Part of a small language model's weights.
Size: 11 layers, width 448, 21 heads of 32 (7 for keys and values), MLP 1792 tanh GELU, vocabulary 4096, 29.3M parameters.
Architecture: LayerNorm before each block, biases, tied embeddings.
Each number is 128 + 32 x the weight over its row's rms, rounded and kept within 0 to 255. Layers, rows and columns count from 0. The size above them is the row's rms in percent of the matrix's.

# layer 7 MLP up, 1792x448, rms 0.115, rows 1770-1791, columns 0-63
size [102  98  92  97 103  98 102 103  98  97  99 103 103 112  99  97 100  99  94 103  94 102]
[[122 199 131 111 144 127 103 146 154  87 129 113 160 131  97 126 128 178 101 127  68  84 126 164 170 124 124 132 149 145 143 110 114  97  74 127 102  83 175 188 149 103 135 115  85 130  91 148 115 138 112 139 154 130  95 185 153 111  52 113 157 199  47  93]
 [133 171 134 107 151 181 118 184 138 144 145 124 159 161 142 108 139 145 101  49 135 126  99 129 151 144 130  70 137 174 137  86 101 143 124 111 111 131 150 135 149 102  93 153 118 115 152 136 128 148  95 123 133  97 151 125 174 129 145 122 153 136  91 122]
 [ 76  76 133 123 180 117 153 158  97 148 117 162 122 160 183  92  96 145 106 117 172 110 117 138 153 175 130 158 146  68 158 137 115 186 102 147  97  84 186 156 124 106 130  89 135 127 127 180 146 167 143  99 102 159 128  88 187  87 113 147 119 143 137  88]
 [ 94 107 161 159 107 128  93  87 162 172  86 194 152 100 107 169 172 126 115 165 143  74 145 167 166 135 147 110 135 119 111 118 117 163 124 105 119 111 117  95  97 157 146  67 109 132 154 112 105 123 115 165 146 179 102 170 131 155  89  91 142 108 111 152]
 [168 156 113 140  70 141 122 141 143  83 151 120 158  70 114 135 125 132 119 187 108 147 104 110  94 141 167 140 129 117 131 128 147 173  78 190 164 171 143 106 152 108 158 154 119 167 151  80 130 142 140 175  87 165 108 107 162 109 126  79 164 147 134 125]
 [143 103 122  94  69 156 126  96  85 154 125 136 126 117 113 109 110 120 224 147 155 140 117  96 113 168  80 150 165 140 149  81 117 175 159 128 153  73 193 119 159 219 106 124 158 138  90  82 159 144 146 128 159  92  72  95  93 150 183  95 105 129 155 192]
 [145 154 126  33  68 165 128 166 133 160 113 176 148 171  83  88 105  84 143 162 103 151 163 113 128 165 142 121 230 148 133 119 211 122 181 150 138  95 107 140 145 103 149 115 170 123  96 191 166  83 156 104  77 162 125 129 124 149 199 128 120  91 156  48]
 [202 104  92 137 126 143 109 132 137 115 150 101 118 180 141 136 107 130  89 120 145 119 171 127 110 154 205 146 137  97 132 124 180 195 101  52 121  73 169 145 124  65 162 183 160 168 108 119 159  99 110 170 114 151  65 117 121 148 137 130 163 111 125 170]
 [ 40 131 111 119  87 182 142 134  94 102 139 132 181 143 144 165 160  99 126 139  86 153 113 121 135  94 142 125 157 107 204 106 148 141 163 141 151 135 147  85  97 118 139  48 187 108 144  94 132  92 131  78 129 174 113 114 103 120 155 114 148 151 119 180]
 [129  75  98 125 139 118 142 171 100 113  98 117 159 105 140 114 148 126 122  97 133  88 103 156  60 129  99 138 120  95 120 148 135 126  91 137 140  98 119 130  87 172  92 189 132 142  79 163 102  65 101 125  45 129 152 128 101 127 118 156 205 127 131  71]
 [ 77 123 186 124 111 147 158 189 104  84  87 138  81 154 101  81  96 153 159  91 169 128 104 123  72 120 137 127 132 152 162 123 171 158  78 122 133 169  78 130 129 124 152 100 183 128  93 161 164 151 140 108 176  99  93 114 172 111 153 153 140 110 155  95]
 [104 117 170 145 192  97 125 168 169 170 154 169 116 104  84 192 168 140 120  97 132 109  99 111 123 194 157 123 112  87 154 111 125 155 100 158 113 181  99 123  80 137 166  66 138 125 129 124 136 167 137  80 126 126 165 103 181 184 174 170 126 140 141 168]
 [118 117 140  86  89  89 123 161 139 141 119  94 165  96 134 128 121 150 146 126  90  85 108 106 111  87 127 184 151 161 152  61 162  89 168 196 103 106 149 106 118 165 111 177 131  94 205 109 178 133  99 152 117  88 147 120 139 104 117 112 160  99 104 142]
 [ 57 124 185 112  91 114 109 135 138 171 138 183 113 128 115 137 182 196  83 177 109 179  91 123 107 164  97 155 111 139 164 106 143 173 161 122 167 143 128 106 109 128 135 146 132  72 149 131 126 115 100  86  95 159 133 140 133 161 126 137 179  88 142 160]
 [108  95 140 158 142 140 147 159 196  97 176 147 106 122 115 127 179  88 127 102 124 150 112 115 102 138 114 145  94 130 120 101 127 122  48 136 109 185 156  99 155 164 120 133 151 115  92 124 134 119 157  96 113 135 137 153 141 150 199 118 157 145 100  76]
 [ 86  96 126 122 137 207 156 152 112 119 180 164 216 160 153 140 151 153 109 119 111 111 170 122 161 189  68 113 110  28 149 120 144  97 108  68 156 136 114 122 100  90 149 145 151  67  68 135  81 185 110 163 155  70 126 144  94 103 167 175 107  87 109 105]
 [ 58  66 193 126 168 111 163 155 165  83  82 119 156  52 166 132 143 166  64  77 133 132 156  97 109  71 101 131 152 134 116 106 121 137 108 177 113 148 122 145 187 128 155  76 162 100 127  93 213 122  87 128 122 129 131 129 130 136 180 185 110 101 111 144]
 [ 89 104  97 145 118 135 124 130 114 149 144 138  83 105 137 181 135 148 121 100  82 143 142 113 165  85  97  87 143  92  94  78  75  98 155 136  71 180 163  48 106 186 165 150  92 122 154 166 107 176  70 181 110  95 109 161 189 152 156 187 144 143 144  87]
 [ 44 110 115 168 163 165 108 131  81  67 150 174 154  87 183 121 127  83 162 121 127 123  98 161 126  91 107  98 117 106 154 115 102 159 177  77  93 140 171  92 116 105 118 146 115  67  55 137 132 114 178 207  79 115 154 123 117 153 109 177 167 124 127 137]
 [198 121  46 119 113  52 153 177 155 164  85 146 123 122 162 106 105 141 100 161 142 156 124 128 126 167 121 141 116 159 133  46 131 137 115  92  84 130 168 121 130 153 141 126 110  82 147  71 132 111 145 115  72 175 132 180 200 140 182  61 108 132 146 118]
 [ 86 161  81 174  58 114  61 177 152 189 119 123  94 159 116 128  90 116 109  74 118 128 173 144  88 160 151 110 103 161  92 169 153 129 174 172  97 133  85 143  86 128 115 122 123  94 140 106 182 120 155 103 115 149 109 116 196 160 102 133 152 118  64 122]
 [152  68  99  95 128 128  83 107 146 185 127 129 118 129 120 133 168 161 156 129 134 137  96  79 139 118 130 139  95  89 125 113  69 118 120 147 104 144  96 102 139 143 134 117 163 144 126 118 117 124 112 139 120 137  83 136 120 180 135  75 127 147 123  86]]
# layer 7 MLP down (transposed), 1792x448, rms 0.0787, rows 1770-1791, columns 0-63
size [ 94  96 100 100 107 103 101  97  91  95 104 107 100 107 100  98 102 101  97  97  99  98]
[[ 98 145 111 132 138 140 156 132 157 148 135 121 168 120 167 134 164  91 126 124 202 119 173 103 136 107 193 123 107 155 187 130  91 120 114 129 146 150 169  98 167 174 126 202 146 139 123 103 179  97 188  48 142 202 164 101 116  81 186  86 119 147 102 138]
 [108 134 184 101 129 156 132 173  90 145 153 141 199 143 132 182 123 142 103  95 155 144 154 154 100 172 152 164 112 124 135 101 147 165  95 128 105 187 170 136 106  93 118 139 131  99 168 158 128 143 104 152 139 154 108 120 122 141 132 161 143 105  87 119]
 [105 100 117 200 145 115  95 174 112 139  98 161 222 172 156  68 181 120 114 107  98 169 121 102 165 161 106 137  93 137 106 125 136 165 101 150 123 149 159 149 193  90 126 156 156 116 159 201 107 142  84 192 131 141 113 183 129 140 108 125 114 141 172 120]
 [100 141 153 115 191 114  85 179 121 154 111 154 103  83 138 153 114  62 128 173 179 149 153 116 116 149  90 168 148 113 178 173 172 143 109 133 104 123 135 136 139  97 137 135  96 107 145 132 117 191 158 147 129 135  97 130 121 216 140 173 165 147 149 135]
 [192 113 189 133 112  99  95 183  81  57 139 124 110 137 111 164 147 138 124 154 171  81 120 116 147 112 177  71 129 163  63 155 111 113 140  69 131 114 134 112 206 123  85 128  99 110 175 111 132 137 133 164 166 101  89  63 103  70  88 148 138 115 124 151]
 [171 117 110 125 127  96 101 111 182 139 152  75 111 145 118 114 143 104  79 111 189 126 120  79 155 102 213 149 139 121 145 157  83 153  76 122 118 113 104 179 111 137 106 145 126 163 205 107  80 141  97 174 134 155 111 154 142 163 164 112 192 127 140 125]
 [150 126 150 156 101  71  98  83 106 182 177 127 133  79 131 162 133  96 104 113  91 107 121 141 192 123  87 133 156 164 120 168 129 158 122 150  74 120 149  68 122 154 115 114 143 109 156 185 156 161 117 160 115 137 129 104 130 129 147  88 153 145 107 122]
 [138 121 151 167 142 158 136 141 138 164 111  71 158 138 133 159 161  88 116 155  89 116 102 114  78  91 155 107 133 124 161  83 181 109 102  85 128 128 121 125 124  71 152 139 166  98 142 119 243  90 173 175 142 158 158 122 128  88 105 158 154 121 135 156]
 [133 109 118 101 125 170 113 144 125 140 175 162 147 121 105 164 206 172 114 109 153 155 129 142 103  93 104 158 143 225  93 109 100 101  70 151 127 165 154  77 166 132  97 139 159 153  94 108 188 127 115 152  80 167 133 157 110 128  52 151 174 137 103  81]
 [186  98 127 135 137 145  73 109 140 100 170 139  97 174 149 152 133  91 110  91 161  80 120 113 148 125 122 129 172 135 105  91 143 131 121 143 129 160 146 133  77 171 113 143 150 120 134 162  97 115 143 123  64 152  88 148  84 135 143  51  75 172 119 121]
 [185  87 132  93 107 120 109 125 105  89  86 159 101 150 143 157 136 136 153 158 132 110 188  66 113 141  88 158 148 115 119 179 122 184 113 119 162 126  96 112 135 109 175 156  62 178 118 126 107 158 136 173 162  85 112 156 116 175  79 144 220  76 115 151]
 [152 145 133 149 102 129  96 106 172 134 148 163 110 147 126 123 125 134 135 162 163 141 142 153 145 102  91 134  95  93 159 173 177 172 109 139 116 117  89 126 127 101 134 130  96  87 168 140 163 175 155 140 102 112 198 181  80 187 105 158 118 169 199 153]
 [100 174 110 115 129  57  83  89 116 164 148  85 111 139  87 181  84 132 154 151 183 123 120 106 117 187 104 128 149 101 173 150 176 120 119 119 111  89 121  86 151 138 160 105 133 209 121 115 125 125  85 114 152 127 133 145 184 150 203 119 174 124 194 142]
 [143  76 140 125 117 148 164 114 150 136  83 114 143 181 128 136 145 124 143 119 156 164 145 138 124 145 116  90 141  99 145 114 133 115 133 167 125 159 107 121 138 139 147 181 105 185 151  88 103 132 193 143 119 141 159 100 135 183 179 134  95 114 207 106]
 [150 122 188 167 108 164 124 128 108 109 187 175 124 168 117 153  82  92 155 117 162  93 120  95 136 134 107  62 122 104 132  95 102 101 175 152 124  45 150 128  85 179 132 191 123 120 164 124 144 169  96 154 124 177 126 165  72 168  93  98 156 152  75 113]
 [ 86  80 126 168 112 145 133 176 106 104 180 107 175 100 124  40 139 106 135  86 125 103  92 142 137 122 166 145 119 170 145 119 145  91 133  69 159 174 137 100 152 151 115 148 102 128 140 102 141 122 160 124 176 124 158 102 149 129 175 130 139 109 207 123]
 [ 98 127 166 159 190 126 107 156 172 127 106 177 130  92 151 106 123 127 104 146 144 132  79 140 132 199  91  42 115 149 182 132 147 128 185 107  50 178 131 182 106 102 137 126 132 108 163 121 115 140 139 128 145 167  89 142 109  88 169 107 132 111 119 186]
 [103 142 130 113 146 145 115 143 159 117  88 111 112 145 127 103 179 168 103 121 102 136 159 131 159 146 184 157 146 111 112 128 148 163 155 202 161 129  96 193 170  62 170 163 117 109 203 109 153  74 151 100 111 136 111 153 123 140 182 124 154  68 107 130]
 [ 80 153 180 117 111 175 133 124  74 115  74 148  50  50 127 162  97 133 152  95 109 175 124 130 162 126  61 106 159 130 196 141 134  99 128  78 152 123 103  51 131 149  90 120 142 142 110 118 144 145  81 128  88 147 135 188  87 143 120 153 109 142 110 209]
 [138 190 140 120 167 178 102 156 179 123 109  97 125 136  95 134  98  74 176 225  39  83 136 141 148  84  90 134 109  89  74 111 133 146 152 158 167 122 160 223 103 139 167 129 176 135 127 162 160 125 181  96 161  83  78 174 165 124 103 173 139 179 105 176]
 [119 148  70  75 157 158 100 166 153 192 125 154  40 133 125 144 148 125 134  83  88 125 123 102 171 121 152 169 173  93 114 100 118 131  94 231 181  81 156 138 149 127  67  84 146 102 145 183  56 154 158 129  51 142 166 183 120 117 141 146  66 194  76 138]
 [154 155 115 177 154 134 150 135  97 157  91 180  74  76 198 111  77 137 148 169 151 131 136  90 106 161 138 190  84 182 100 116 104 127  84 141 134 110 129 113 150 109 121 167 198 124 122 115  93 185 149 108 117 122 123 178 112 183 182  98 135 135  67 170]]